Weights of a small transformer language model: 5503 steps.
Each number is 128 + 24 x the weight over its row's rms, rounded and kept within 0 to 255. Layers, rows and columns count from 0. Numbers have three digits each. The size before them is the row's rms in percent of the matrix's.

# gate: layer 5 MLP gate, 448x160, rms 0.078, rows 152-180, columns 0-159
# up: layer 5 MLP up, 448x160, rms 0.0766, rows 152-179, columns 0-159
# down: layer 5 MLP down (transposed), 448x160, rms 0.075, rows 152-179, columns 0-159
gate152 114:133142078114117121108128153135127173122131108123143121074116101112122167134099137118167137136163145155133114099149075141145108114096116149118140120142108095109093161128142115142111093129098103138122085136116070145132146163092144104134118130124151112153174123094132133108125127084136131117099089159121137134143145098134118129079126143123151124119111144150111124112153145137171121159109117126116105092131123124093113128112119104082156107153166080159088078117109113054155150164085102
up152 110:171182121120118145143096148131128134140144118108118116110148138143131096112119114153151125210149136142130104079116125132145136113110117090143193090105159106095118095124069160149127134102127115133099111138122119120158115094156081125134159133140150119121095162098147105103139124147147145131146149120083123135159140118111103143112125112166093154140090129122122147123131116167160117140126125145160110162099113107160130093126092099167098109144140136118137147122172143174136203114141115
down152 107:082115163137140145125130119141105152139094134142143117149149138130156130142140086114126114137103156133079125105120115160120158144076183108132130154123150125138196153155079150132123150079141135151163111140113117099113108174131136157121111138119132107140103157108153113092135155131155107135125106140094154150164153111141114082115147177157162121098132160099132138157135102133134151188112131135111120073081114138126157109126123111137112114165169105109131142163123168156127124118175112
gate153 096:122154134161134135135095172152126132090099118121102151095113077100146111119100101126092174103107153144170151100133084146169092115167127146122115147111104113135115132161124165181129100156120105130110129151100104132123145138139126091075130155119148159098166099112122129132141157114103144130116127151149128148160143138154172123061132159112154098129098146115089155093141159155126108123137109149159139154113143127148126121114094118118150136159140106163119071091125138100102126166127131
up153 103:166088095136140137113182106118134116096123094136101131147072124137144102124151121134128102188150098090082126142097145101127128123120062120130138095127131106201141132144134135088135138118114094147132085138110124096120128133132148169112102134142147107127095117105112150112172086120167160104123098122148129119101164123108134097115137133179111132117125146125095098143098133105115139133136145110138137099148140138187098115157160141133116106106117142101118128173128128157129184151124095
down153 106:156129158079113106139117135155152087142115107187119105082118152120094148092164117114145150098111095095161114143127177098111130146146105127139183113147145139169137126111119138089159143100125082128108137099121143147134134129112126150120142090098134136114108136162127177109118136109172112145118180118081145115120153116118121171182094116142134136139151097128148112128154143090168066130134128140171098163109116133139129106153118110171120106120134135082115123126119149111120122149117106
gate154 108:128149087130138080133174167147133080155138130118099158123129107141127128087120155102136102103135112100118135119158095090111112067106140120122111128148152133154085155157107144168086142132135153093109137122110098160144161140158148107091147131150159170130135163109128128139134129114115152096112115131146125122139135164134157103148142105042117166115145127100110180108136166120118145151135144080139096147153128127120126118154126149127128119179139102137124111086155153087116101137150110
up154 102:105119149125127150132118126143138124095186103109120175121090125127094114120149087127142141144163140096112106118127173118143086125111117116145164128128152098095136096129141123125154109127123107183169123119147117127141106151112109102155104140139151104110107129140179138124149156146113115151124140137118137108122067161121147147153104132127106124095119107092145102104099111083172098161141147156113184153127161135066146172120139134139118106118130148137132121176110162159060125129136084
down154 103:165098115119125116141113131096143167158133096127115170170113113107108121096125093155162124113109120134150103110145145146123114134120126112138067119143133129143117124122087120116161097152118101110100158097160114158126168115130117127116125101136168142145146124168109146138126133094146140097142128072132142103113150171136101050151134119118141176105124110129112144124141126116110159204153138107120131074132165107186150136135127091138085132132113113123110170122156148108119081119134159
gate155 095:149178133145105129108121137126138054138120119115091167117096179124174142107118128144110128125098135103103136111159176096122135094137122114126126144143127126155104120127165149148104106181143142137103120142124101104149127124093196127104111136121135106110103143107124165134152086149144178120156129091137153128139149134138143110096181153125134129128110122131118118122155132137092158133163101177103138140151132145149094136120150173152086090169118120143085180156096140123133126152106115
up155 097:134141148136084119160143111144150111096126138141145080141155116117139126120127152084145141102131113144132148148100105111135171125090143124133110110131120077136147131171089131139067157096083111138141119092115111132072128159156125117152151162138139130131156098178087123138067135081168109184109134149129124130140117141139124168091166135098103113125151086136125146145146098151120146130144088126089105120143087155120149112136136157135148158137125100132092099095130136144104161143156131
down155 096:133127110097145085118101086147164123070156085155159116090143087101121083150118144115124139117122123108116117143127094091140173104130153150097099101104089105145072112118097144128148101135113149109130139142155116113130145118138113083145175117122125129116140108114143148112091134146141118205091166148091144130149148148152107144113106096137151134060108146128136107106153082118139161107133130134096113116158118164128143127118105137123117159117139128161086121121139118098110104120166130
gate156 108:147165112119103140111143135155160123138118173127110162078112126158116126099076133091090103110120136121117140110134165122134160134085134111138078138142120121127113124149151162164113093170126130155128102116087127097121157155109131119123181123119153167114136125088101171137121131134114155115125132161130129148182114167172124104086152142083152129130125123118104164060117125141147115144138118085120127150167128132157109130122102171091143125127110082164097130117115129091111102143094125
up156 107:116105111140128117182108123131134099109124142163112129130130084120092156127164125141123186148144091125156100155127123126121170110157120167124121115113081112108138117150129125096127107134097144128125132120106166149115080114109134103065178155105135150158161121129133128155169129082159137132112115128109099107188138133163131124110124119082119102136111118157137138126132105138106143112108151120079139143128134150088166126110130167161144113148113178181128137143141103161144198122131115
down156 106:132122119128128125106152126152159101141120133137164137122166118128115147116124130172151153142152146144179122074166135126156128134124169136141093155154137139111124167197124114095160132114124164105109080139187155110125131117092145168110159145129160132128142118110123126106154082098158147139192130168152110120126175106093096138107165144130128132103138103115133135140151123100129086171130123131101133114100163139121158128163115110151122176114120076140159139090131156147122133130151147
gate157 075:147103091136109118162129130143113156124183147106126167154125165117149131146111121110176095102156113119112117135143120114166138111124121167112122123146125152093129120115155179131135135162163122089133162153133133115140097104106142104111139108064198117153190115134158157095131103134106099142129124117161130131086151146115115140165146130140166153140130177100116128171116108095150123092137103153151141129144172135090137113103085147139123101108112117144090162147098147123163121104123124
up157 085:150156131114134110123157137115146138144123135094122134102108096092094116117150099122108084092110168143165131126104132153121111117112113102110190106117126125104144092074104120074143109153132087166105093133136158103128140128127136160134119134177111120142098140142112110157114102152127120086118135145136113107107107121114136133154173155124161162093146120125133157123146091124132143096183183101110135130133134127085142099137180128147139166151177113104176147141182127131096122122150140
down157 085:125132140138147149113101142154072116139131106161107118138110169108123098157106142112121153129124123105115156162140141114124116113092126157104118117133071164135130143132153146135124113122125095084122160117147108130151142157124089138135119166161097150081069155177105107128149138115146110156105130123114113138137111149140115154167105111145128130173157150170141091119065161141122155169102160140153077144112152141159124107117073120132101121131127132148140123107113114150212127121132119
gate158 090:092142127167132144181125146133090160141142149141135126141137110137113089203117116168103139109119112145122131128131143124179152144105126119138146179114089117163104167152134104114132084128129112162197159142085133132100124162115125152160134122082128158144094134132169147099127115139124166123115108148108071144129136149113128094134152081110130143129157097120113110101109143126094121113099123112142132124153119109107144125147114103128160166139124160117147149102092119181118181146113134
up158 091:186138157143161152140117153150117119129130101109076150124107123132150130142119148096106130128147125136112092126135116098115151091138115165167108124142125157133157149110138148135126134145158138155141136132134148126110082152129140097108174170148144140115151116116121140137122163106117162108122144084132108178097096136139135149100145142151166104072092144050087096148103129083137115167132128113105123148115163143107095163091110182083165095105112121130131110117134088125103107127120129
down158 096:114127093101144109165080124116134164092135160132125139163163111124111130133096120130105133105070092143101117118111129137120141163151113095078105119112152108119149127132175131101137122126122092148136123140099121122158171150100149118147129101089174122171085120141149159086119109142095120118136109159128162069114152101094130157102140092090081133147119151163144142081141152174113118097121114145137114108128119120107114117151133138148117171123143086113124137136129123107093151126084170
gate159 105:170099130124163121145137132137162094169110098089110201124115112152150144160079149170121122196082165120132137065145128137073148144108144160095100153121143099131112156179126133150116123143093138089145136112128096117109153110144081123092141104112102145172164126123117160121117136155142155113121149138135117181136130119153144113099135134163148133140146161153086130129114140152116148130128136104116125103123136123094169141141137114127107108107124105134109115149155102124142134131122168
up159 101:097112137119136153158125136125129157142170155187168094139154163131125188126147126137113131123163101112092118143125141127157145108115105076166122159136141095126134088136130148088130143108147083132083120141110148187097095116097132096164125136110188139103109112095138121135118111104134120136114118121134128140152126167087093148185087134105136149118099164103125113179096131107117158126135154120100112108121124109145155127130117093106122135121081143164137129151100130149096106135135099
down159 097:123107136128105127136072093151131121076112114123119122120080108111161130130103097126157132161113129099156094167111188178096113184108108149091146134121145142115100139098116093127149146140148114130138126123141108131134149143140113179095159143114137131112073125128119146114103142100116128150134158089108121117153148148131138135107149119085155151152173088147115180143140109130151126180124133146156106162161121133157117160112108118128147149132152126116098156059131137083159145134126135
gate160 093:103126094138107173104117135134135097155135121099112109114117129131142146104124099132158102146139123172145130118106120137102115133119097164115101104104090091119125182075173104096128135155148149169123128083119111203140127151130109153147136146143121064138155156148187101115148134122128146144104108111120114131132139121130096108121143146138155054132118128172110153090145141115121129113130144126098092144152118080128093131120149131085147094116092127104156127100166098153136126151133134
up160 093:113137158156140113114121135158169103125071129137111150184128143148123089131118098070111153094066123138140156157140151149123119088129133107068096131130131137142123112136161163149098143128121194124122117151126123143163126104099134125131106134132143144108160100109143116159123084122137141112131143120125110151127156128190132135125120157069151156165132136095133158110120132135120095133136100136168091119149117126162115093115134117069132154128081122165101138130111090125152095097118122
down160 098:147112134162087142129112116159150124143091110198161130137151135124100147133129144144143110103097104145131152094146140133115117139116115142169114164102122136126150096126138080162125117157142107173103106107163083146168088147112142073132133105132154118086138104160112094129146066136145150125143136141111137164118093141167128148154141121109187146136141112140142120146138130095139127090132111100096137122126111146163144136129131188123146133083106146119172110109151126104166129136074124
gate161 101:166128070120108113126129135148115093109119126111112111115102140090122126107153125077138118122135139114143146074121103132123122091125150139118137107150115123132131139116145151139136113162118182084099119158109137125181137145096125113104108116123149159135108180160125099112170143123084120154157146106174149140151139140138152135115174128104134110134114171133139076093138125171101104116178150132111128151173107108108118139064099144135137125137093114109106138122090129088076092100116100
up161 104:135125094109150134161159114140105118125131096167077095126114177125141169108115093113120154143171122145108152153106133129140124109141106196165143121101129154140121130094139132087111145101149146102122124066144121110115142126135152160125159153117114097081135121124139096140112140125161134125111134144140131079128135090143133147139102147103161130134161158083181130150127117154153187133111125081139123152122117126141102137129175106125155172136144151105123123118110134156088126182174150
down161 102:148105133094109130138115119121161125152109094173120146133129084123188151130133137132102111132119076182176124133143129115148139131116154163150103132126126094125077146139110122168114094092104120133162103107122133094174106117180145126119113141143135107092090132108090099101134155180141158116127126139074104128158139106114162116137114147152117177118131111123120207140124120123145145156146119169102155125125113130079147102098144114109106148091097136125105126123143132169118117128127125
gate162 111:165130147167121117136158089125163126155090104139115111130153168137113090163124135157073147149152148166072119121155119127147174092157133129128080133154176125105106114139120158145140129108156164110138137117098129127129136132129127165128123105090130124111119119143151113110153095115113114178088141134141141145148138150148171146125145172131141118111091071111158126141117156151136101162152121136068119152149129103126080179155103144175116118106163153134095141131119125115116142134116157
up162 099:122083081130126095124124137140132123126141136106128100121129111118186076117144118102150129163163137111154090137105114142144125134127098124150121144179132107135156147160147174140132121147163131133109128113113075155128095102169145093161123081153127099127148113120142116088107106135096097116134116095110190099088147105150144116126113103133125166133141140118152161147106137171094133114152148156102151115113070127130108139132118113126170100162174139130154136169176114132092122165125125
down162 100:185134172119130137174090140100104186119070134144104137145140147128123168111112122141177132081134161123122089165126184110092139132132130115101132113129139147116159110152109148154160112149086110151118133113079069087109141148132140135160136116098086126105121148116140154144148108111111080140109146118108129107141152128100120118128119087118165121124139119105092149092122132156149145133107147147127128118116111139138119165111182144099141144121113113115178121144118088090122123081140118
gate163 112:115169119129081090150116133185140162130146135116130136112163105115133111127139100135086166118159132137103115097145137124094150115137151135144146163169139131143071106155119138180160131167171140163095152142145102152133140135075110109104120142114106152125086122118159133131142140144097179146143163175102147173103123116124182135122118135106150144122124146150184130106149130161110091098123157134109106082102169125136099133131126135142127122106123154104132097147123103116103109145163138
up163 105:136116143081145153140158079150093113123165151103127130094125114144138167075161162150149088141134132137148126095092112166128093158144107125154125147089093107144138162131111102111132115089114076095170118109115116111118125122127102165131176174119102118134135104123100147103084135115108105165101135122114145098155088122172130151081134143146139100122130124157108109123128148097121125153143144103079110126120186116112115125135128125147140151148138126141113172140154138104157147168170115
down163 103:130132146135152137099108118144100112130097166179088104117097165129123146092118148153101095124153103139126107098153078109123093151137121161136127129133125143087135118127155152135129135130153116149103132118124132133156089159098107106147148127175128111115138124133102123129099124144117128122171151109108108133117138097141086134113153104107087172182120165103113109136125118153171116199111114149141111143145164139133147180145105109145080139137098140094155063139112110147138127182128166
gate164 097:143127136137093142142155088116132106167121115068115156123154120101117130169151113146128125113111163143146146113150128104128092119152106129162138083138109142148174138128129141134127157151133119119056130141125103126118113178154135102145138104159132107100096150151097108133140143150124110153133118148137130137190108079139131129123150147127164130130149168154187081153134146115078109134131130153152086147089136140153123168117097170117112110164160119146078119097139132079140104115151123
up164 106:073118141174122139097118142138146153078117171138157129104132145167136129135144105137097147107136102141167140163101060177147124161128121079106082143135109127119109126134110107087144144100171101126122112131100126139150126156141131153163084138117100148114145125109119144139115106089118139115106125163134137090103169148145148168128121129138123085114160096127130168104167092145156145144111126139134142142145132117128124132149190103123112101173121118156145130099128120144113165143068148
down164 097:113122140098126120125136101126133135112145141140131103086107157149133137125143119130113128146127128140151133123108103134143109120127145129114127121129139120102000144105094135094136105120170145160130110125126131130117136108127148163120148121084092138137148125125138110129128114107151150104117135130141127108135142137127133171131146107162109139078126116073129141121196091118163124113112132136132133092130135111122091136135146099123113141116122106121117152125129119136110117098137111
gate165 100:101103134121125089163074160141127134115144138084156149136179121131119115143156143158135157130131129138133110128108129150127124118125178130130145116105119108132109131130108133147135115128176127120101159136094111129182116165117076106114137105111140134105158110119162089136161153130112117133131126132107121144152114164099223108179151140114129129137089097126119131111087164130160105136151129097120104120146128090109133125103094179173120093101110160133120136084109117180095107097121123
up165 102:130114113137054158120110165158134148128111119119125117119140117158121162154141159118126150136136117100093134097107213130158134126129110155121120158129115125156118103088109112172105146092117162137184159137138116141119168132058133112104164144123126137141134110134132147146141138137114104142148101167109101150131138127145105110149108114101117116151132148159140077117130091148095126146113124079170153154156135121120077127155131116136161147131109098100081123140103132159139084108156096
down165 103:174092126181113090129131131136156138187126136131158184159105121140079158142107150146131131120148114091163126097098129100109111130106120134082105082120122093078165135133143125150160096137164185129133108157103145099124120181151138140112111119136148123112142157128113147143138150117162108119122095145103098146099079155095168135132146098159140129138154140138112123130123107139127129141147201109134105132127149138127124101124078149123123124113134125097110112123125090133167120157128093
gate166 102:100135093094142092146119107166141100112145147073086190080112117127129157117161085120140147158135119124129121138129133115115120152128076145168134140078153123143116118106120084142125134118130116087127163127109108112177132099094127095139140134114153148129142180124125152074107081147098139118124127150112113117154142119118154137125086155114136135159092131143093105146112130035145143125113123097161109145141148166124139144102099155110149125119152137151137105131140125101139127097140139
up166 099:139118118125107146143112101106180131140184100119124162124175187145086117137120143141140116124176151126108133115140134112137159145171105102131123120110102130128130132113178118146147146088131173105132088133146179156119129135141120118104132096112158092176118187099174116123097110095150129099142147106088150123122143129134127127133079147151134133112130131100137127134135134119117136130171103171146149142146173121109110171129123181122116130100127105123116074147121134104164089078116143
down166 101:117121164157104140102137141121134115167126155137177128143146120139123116102108110127117130112142120118157123071121097123162151112119119093105132120128055118117094146143152137140152123112153122149145156112129208117152074113134120111159159135169137138132152122141122117115098117121097124142138113126111122156147158106171127115106088173099107094130141168140158105140143143143135143175097145163132116131149158148147097127169126124129163092102098099114207091120113106138092099140136138
gate167 110:188121159098099097150140133137095078156085135101128169110140145148109143125123089134129138137082138103116095106173159117106154112152114138143141143148099128129092133145133130136107101132126121138108115142142118096121134128131056130128161083143116147154117156098147159128131077156141180124128118139117165142116106100150120141118133172146133109116125117103116172103147127120135105105098144152108136115100126112131154160123114125184084132094116144171138122142132095148146127057097085
up167 111:134163136134128135107147093146165150151123140139133094128138090118147182118121125182111114148137137147103132158123125131139088144115123121131133114129155121130127153140137146109129104136126114095150128147163139137169089187096150128158137154148118077146160137162066104168126108125138141137118125115131136118094154138124111152132099139149075178154128154083100105160163146109109083146146171126096095167099121158117165130111124113120143106197105142107158118125172120145168117117149123
down167 110:149169126143134164116140082158124142091143117109068093163120091143112112137132113113158117160120131137119129104085115151119147128127110135158158125124123086121183131135117157110128124123161119153143113155130135116077159123123137141111160123119146144101079126093131147112159132136158097113140097163164126134160153131122153154129108147105112137179141116146147137142172146144139108156174115138150111105127114117061197090133108095089147144091114150099144126125110127101144177125150156
gate168 105:109124136085140089172183119142103107109105171129156143136125100120123091127073115121140091081127117156133120144140126123142109141120112092147125151127120130102111136147095143161084135139063112111132118123125078128142119079132089118133184101170168123168139117136107125138124126119123142122140130171163140128139148141144112101105157177119167098173118161131135105158120167139162161094119112144148113134122131134125157180102120137142115148133096151119088140083107160110117143111102115
up168 105:126143091172129106174130139137133125104141136174123117124094176147141112171129126109109129159111140162140149104123119148109136124106142090113141100144179125153116105136137163103129103141077128111121149154132137163131182170131120116101124120135141134164166125145139091164167181103144135116123135151128131111117183181129110109088147140152162185143120106101160166116117140167145117118175133127131133130157136116153141127092140134126153081149092111113104092106112173115116098140106111
down168 104:123124153153093120106127090156166105128164134134148135121111111141107162136127156124132119101145145111122113074140097122139151132130086153119141147092086113114121147129083137110127150127134115111178112121100080122115139117157142138122123147121108134172113107125164093096162112145124101101102123114120133139147101117152145167120131144131141117146186134145144101148124090126184103168100123129166152104103126205132123111134151108156145135113160168101168054150146111160110093118127103
gate169 107:141151093106125083127118106147126122138141090115113124142132121122070133112124083082134122131088153129125133091129110132134138139101140114113131099151107117179109129117110119145125189141161141154158148152134146117139146144129098130101135115115096117112119194147110116165111120153124122119142061137150165129136123127143132088157140170168110094090128123110119137096159128130156098131163068169113105139150094110101123163116139144161195126151138157100145096140138114139139086089116144
up169 107:079083136101087128117151112105113132117069118128153136133148161089079108176140173141118135119149136143125111116127124129126101153122157120095105103144151157183118108104129113110134084152132146142095114147100128131124152134132127164139138173167139116145114108100098131154097175104090116158146129164134122185118112140144180117110117127166132148125177146143146102147121152130114094159128127137124090096120131140133111116148103121089115167126156072102148131146129119126162164084136123
down169 110:163159119120141152155115121094145154113104140113120107122134091113152146113127094116174106129100115117133114127084105156139088134150157112125100153143135091103076102144152178118116139104137099102150134123146133123137104157126093127112147139156149118121138131097125114138131120142127116115119115137080143165128160062138112097140095116135135149157096129109135086109138153135096128137113145102166090140150135132123169181145106097140127124084143119115073062112096149111134076161174163
gate170 105:133095173118125128128123135148120115166106115134142119093130056111110144111142153122117131146144178096080075117122161116121102151157162117149122120104156144121104086144124140134107163143140139095181164140149124129111164100145141102157166138085097140123162133131143123164154176146095162143185136095107125132157127106135169087162095165103163097114095109125118140139115140121131120114107149118110168133145138099117092129125126142111124136091164179117152168123135132121120126119150124
up170 103:144147131124180101140116127124138081117153089167145160147114114066120107144135145106132157129136162124158115105154147133144106101135146122122149092145149119151136138135211141113164165133121162133137122151129107098148105127097128122085105105122123159158146114090177109078160128138099129145112171122134102124128142134109091105155142093150134141099124116118132157152099148143142096064123123113114136170082085144100143127151100122121161151133146154118122108103112149110153138146100167
down170 102:110125116104104154138125155179096097123151151129104096129105085162146119141123103108138113127141112123119156224108115120133082120158140104119087164134162112085085148117138118118121155098136140161105121143094092076151140108175123110069137145132125119140149132094116133146129128168112144092125102144178181114155145160134137137118128164147118118139138092138111155117135133152092125120146147123163126099116115138117111105110116160169150139115116104130140177145138085145136143106112121
gate171 083:131108093106108120122102129123156166140184151144133113109167132133136162159103086112173108114171169118148155135144111128139145123157157124142120119141117105119108104107191137112171126115121099178109111098133123136133070141121159108130119128141139089079125106121147090079137144128113118168088137127124142094120116145135164157119127133137091130115118114130114123145102142097145127144148114116126104087091149108144078156096064107083131120116133117148133117170171159156128120132165106
up171 093:179167147111137083094110106161103148118139117136114133111113136151098110109133141134116106111112135123113160134117170149195088156143182184098105096142114119137111104143158113099123110105130155156148152112133110182139122131112129119147139153152142153149073118170150099121114140113103153113138150146090125129146104121160138130106168104149136124101129086102088117096173071110105122132131121130112141136136166119113062144115135146134160113155135156116098105110119108147138140141119085
down171 095:111089143154104140120107160111091133157119124149110136126149142116133128144152120118133047094131164118143149124146069132123109079127134140147203121116139108146158109143124120148156146140101086123125132104114123091155119150108130084130141123143167112099149109155126128158147125097171109146174149183156147117134114094138121100118131104130085134114118144111071113103105156121131146166174134118144112153131114135132174138125078117162140147097140117103132158125133099121169117132153165
gate172 073:090098134142153179092179109106132135126137142147150127110142090114112117108167143126138106113174133143156103155148114120132161139148153137096072102093153153110139145150133140111135143138133139133138171115107116095123092115126136125168135104123154142109124120149087158114065108141140125155127148093164093094149148165158163111177122122153156127155147108150089114150115127079174174137125144148117128114098120133093164099091113145132148142134131130115112153145139096155110106077154147
up172 082:077107122133120141135146120103114118115086113092119138103137123127093146139138131096157149139128128128140118155151102109068142147153175182169109103102159086115125150164142145145115139118146140163095137125105133113132107128128131120176101160157145113121121129146114152144117121145144116161121124131121119130143118126104188132186118145141104126144104141122145057103147174099104153160100116097156110137134153126175155134096127132157137097127171138130097161123086119150098174071112136
down172 081:155138147150143111150100130091121115131158150158132111111136132113163165131140110141118133142141150144046110114125177107138119162182117052123140174106145136111152132082174075121142109116115149135132108131148131129180098114123167162165160115141105117134139095112135132115095106141145113111126147152142118136098166111167140126124133133122119143079126119135100150186171141102179117108125108125112146113143094153114105108142127119106121110149101118113123146162161099114090121112109112
gate173 093:107142100110136118136103125100100111167116090087109104081092107111139155135157113102128148149124168173079125131155146113094141095115165175147111097109159126168116120126158097153142152132128084132147138134126138130133165127131163105114135100142138119136179119125152150148117105168195113136148100152108144126131114149125118137142112168115161132136099140171120122125100159115141138149128175132135068155091124101171105094104116091132109103138131163097131124145140097136129132083134161
up173 094:151128170058121126118136103150087119117103143078092140133147131127091170093142143099130126143096105112136133113130137149133141123105074149095172121120154137156142096068125140092118128127124125143125110154097124155084096093150095169103132117158092175174084129125099109137126135165156150091122103136114136143143164112152122135142162142130120111072090165114186147134123146139157108122105120110127150118132137106098141104149135102158124129107120120132135115102141118096148108145097116
down173 094:125154136076151144119125100101143145093107112135101084134158134131139139111104122141103114153160074158153116119154144144178113170107116129135099122126142168166148137111135098172101130155140112099146118114135175145092152099109178139156142149117146100131090136085108125135149173148143101121141120095094134082133114117098123124128133100154119146151151106136177126173097147166155152158110100158147119110147110108157157140080163144111142145128112175123176118114102112130130144147135112
gate174 115:156111138077085149161083126154124144176104179108093123126117142105100152139117141170151156156089120104081127088132124136143121150106120112127119139132158117141108086178142117139100189143149189121127151183114099112129107081108117119134135121117157126157126177096132128127154136137144194141120116139119143137090123143129132106158165139089141113136104185123109129128099096138125099105122134135147102132125119144156121110118114124116106109132144140118117130074102109128094090133134130
up174 104:094140106124127117129128114120144116103127123149159130155175107117096101126151140142201095100099104134113153133150127179137108162129144100133117147117101121119119114116172155140133095103139169144097161088175145126126139127116117126089126104123085148144153126123137103118097109107140122121141091116104150135126130129168104161131144153117110071122131136128125121113152069138178090137143169197186154124101115136138157173132128153137118144111112113118145167123111111117165150100088111
down174 105:123140161157140153127157107151160117108134096137137121103148128136154127186099102114128162144084160166116104149176150131056129134099125129141140133120105136131092128105099158139151110143108121138136112118146149136110167137128134163095139098114108133117087106103095127105146125149131095106118144128098175098142098126142140103083108142139057143122174101143122138160136117151118122138114119108113103126122137104063110105169109102125089141104149146095087120164112132148116141113090173
gate175 113:112155136138118099140135097161112114114139123110075131093099173098134147146094149115136183084135121150119118109167130124123145087123128115151103132151151122103110125137129144171107148128096083176110124116138126152141155139116100115098125186140170091113163136113144125127130080121110147126088147157154095151135089152172172085110172154106148166156128095122178134131122120113170123137140107123141103113084111137152127114129113139120149110148145123116096158124076129115142090140107114
up175 113:121163133078140118126143137150122101110171121159112137108126127185139061088166145115168095087099132131148174144152167149123127124119133111111142116134172150067123119141131112112129177116136144120142167109146108161154163125133158105108154151126124117159140148137132121146138096076142156091111145142103133088104094126086127143132110114115111120125163129111145166111137143171161122130109120090102111143177121165144117123108127116125126078184129117165136146105100142141148107118131118
down175 109:106124122098093144175154147099092154104110147139141131130110132149109126127152135107148122097105125146102105084120151113154119132121152130163108088118126118119148136112051173138134108159160092184144101150122130130121126099107162081120146170105109157112074102076106127124157170105166080152121111136146162118124111117123106114123153118136129101123117124149149134127116138092100099117131139115081160112154108131130113146088157104100164109101108127123130147118172121142120092077106128
gate176 103:159118109157134114167100091113137189150162099126124132088138105123155155174134157136154154168128143127124131086141150091109166166121117097144154134098074135140113151113149129120153114131132137133128146155150079158130147134137092087102135125111168116130161126126122106132141108092105178140134118165105143156097139147102134137129111138110111157116132122117149148119057135088103150189150124169120115111146101088117080170140121138146134155132144135107132113098137138160092106111117118
up176 106:122101136121113134141120116122136098130156129118159144151119122132172112159115133130149155153100145141124125137113170156118158108119137135144108157115155093089122161141156151155141122157151131083173102134101144074104171135168085088089167066095120116093103076085160132106080114150131150144139104111174137157153093182091098125114113138114135154131117102144130103114134153097140129151128146151107139162101132120131139118155103084112148153085165104139127126126134119107129140142110120
down176 107:114131127143138139162137144161132132153114079151138121096134124100125159096145171153102103158099096150157114141103142139146151111129119154074108141095131120106149154105099109137122140098148134124123128127131132139119152091104112145133118114178151100158129104142105083096151120144111134098142160146106117130144103121113180101160113150106169153166095125175136119177145117048136138098166133104115104107119122120083122135140124159132138103135143168090124089165144102134124095119162080
gate177 101:079121190165083105157125160149146141127137130104101133079125102169130117155141105156150176097126129128097135113138137084104126131143106106151107136168113092130120178095130131156107113127139098099139119117095123166156146125125118102130105121129172148137161151129101158133124144121099098137081183132150152133127132124101149142148152152137120122138112130140110101128141117109135131164147071145117140119106155146150101178118087117092087134135125124193135119144155148104089103139096135
up177 106:141108114160096119063137113132102115102138121136144139118124110160173159149152159119095140184117136120127093084092118124104176100128142141158128133126126111130126147136126114141148146150163134131135140133080109136155136135114109123156087133108111136169117168145155170149104118101143169132114140117140167118140157120108129148143076127151100124095152126133093122131100176209151134136126128080142153153108103097119108116107126160187141111122107150137161153127130141168147157096134110
down177 104:145165114124141118138119161136163155141083167173124102188159145143086154168154127116140171128126152143119141123166127098142147137151124133112096158074116105120163110133123134131120119126136097108194149107123112177145153127091100171083144142140143084146148115135130097096131150119116125114137088120142138110120107098116147135155140102097141100127132072123155137132111107113141150104142126136159123125167130150094163124127148144129129112135181149134119068110120132130086112154140175
gate178 106:139138118142112114180113121161143081139152139127087145087156101162104147147156097146121115107112131121091127143154146139153125099098127126109124139093113075122114115108102117146119086161153151087130106107128105096105136138139083131140151112077134107136116128130144079161150113134121125130141142157162150176160121166146117124122170150109081171130130156107126145135102159135128119123117063133115154133119141103112104144140162134100097129149071147160115057138139143092133142102110130
up178 110:115104137141120159183071171116178134101155162137095123138126152103113140139128130114075145124148133123112110144126111119127152121175120090146112121121119152175142173187105120116128124141188168130140145170122131169160142135105196101125112106127125158137124146075133124133098159108096128204089102127126129151122128145143153082140108108108144147147141129085145135125143113110101107155130142108163097123125138135165136144094111153141139136133129115099131110105147146116119111129132121
down178 108:119149099110093122137133131142181140171131167196121100129110107096102123116110140125118094153132130142126121119116141156127153153109123136110132126104132109122067139115089110080147125148154168117120125135184138094104115165134114114131168169152114167123132131128127088097142120166122072153146072134111139154109118129107151084092131103124108118076168114098124131150149106114156143128129088138125099147089127167090152104117083164119154126138151148123107093154142123147129138138116121
gate179 102:103155145145105103181144108110126172145089103082093128108112126103133149138142117118124160149121100142092099121145125098134143095144143150122112068100109117136111132134104151147122115152150165106111058126098105137100113135114153118142093105116158153105108125142110105151144128103128116185093154144134117129116131106150141108083153134160123097159139161100146114105180100156101113116167079122100143088115107138137122152113091171163110138106120158108127115159121117094102155111119102
up179 105:135115113160078048131193138078115152130140156163101115143124112105135114120118131128129162108143124133171130112120102142142171127149157131148088147162114128136136125134124130104154141148095117110125107098095128109140143180090115141121105165143157129156113155169113179124108100102118081135098082129173085142164173124167149102117155125130116143153159069132154089147127135107145115103141118146111098121115094120107149095111112135122140138122160137139121135121125124146114141122119096
down179 105:126146108087150137096137118143108148109147130114119131115093165142142139130151097109130151093101125124132132092176139104140117165122096123140121179133134124147145121062130115137120139113154091097140146107105127149135137127154108181123095128153136114107140171133132142090127139147131126107117081144115153126101159090130163083162068115110131136084155110158125126130112154140167108065067122142126131128125121101142138136193095144141122089125152107147110126143128114158141158184125094
gate180 110:114111116109128115126125129151109147147138169138103123121105154116155103123110100093141159117152184162121114124155160127088167149150106147113147124142161138131099112118119113147115130131182148132111119110096044136113119088157130143119074123115130125096167130142106152106149136120100110104151121099082140154128119086107182109149088146149137099120111150166082091116118160131116129139132140134158139097156138149099118111175136135116098105096091125111131154150152131142060146125139115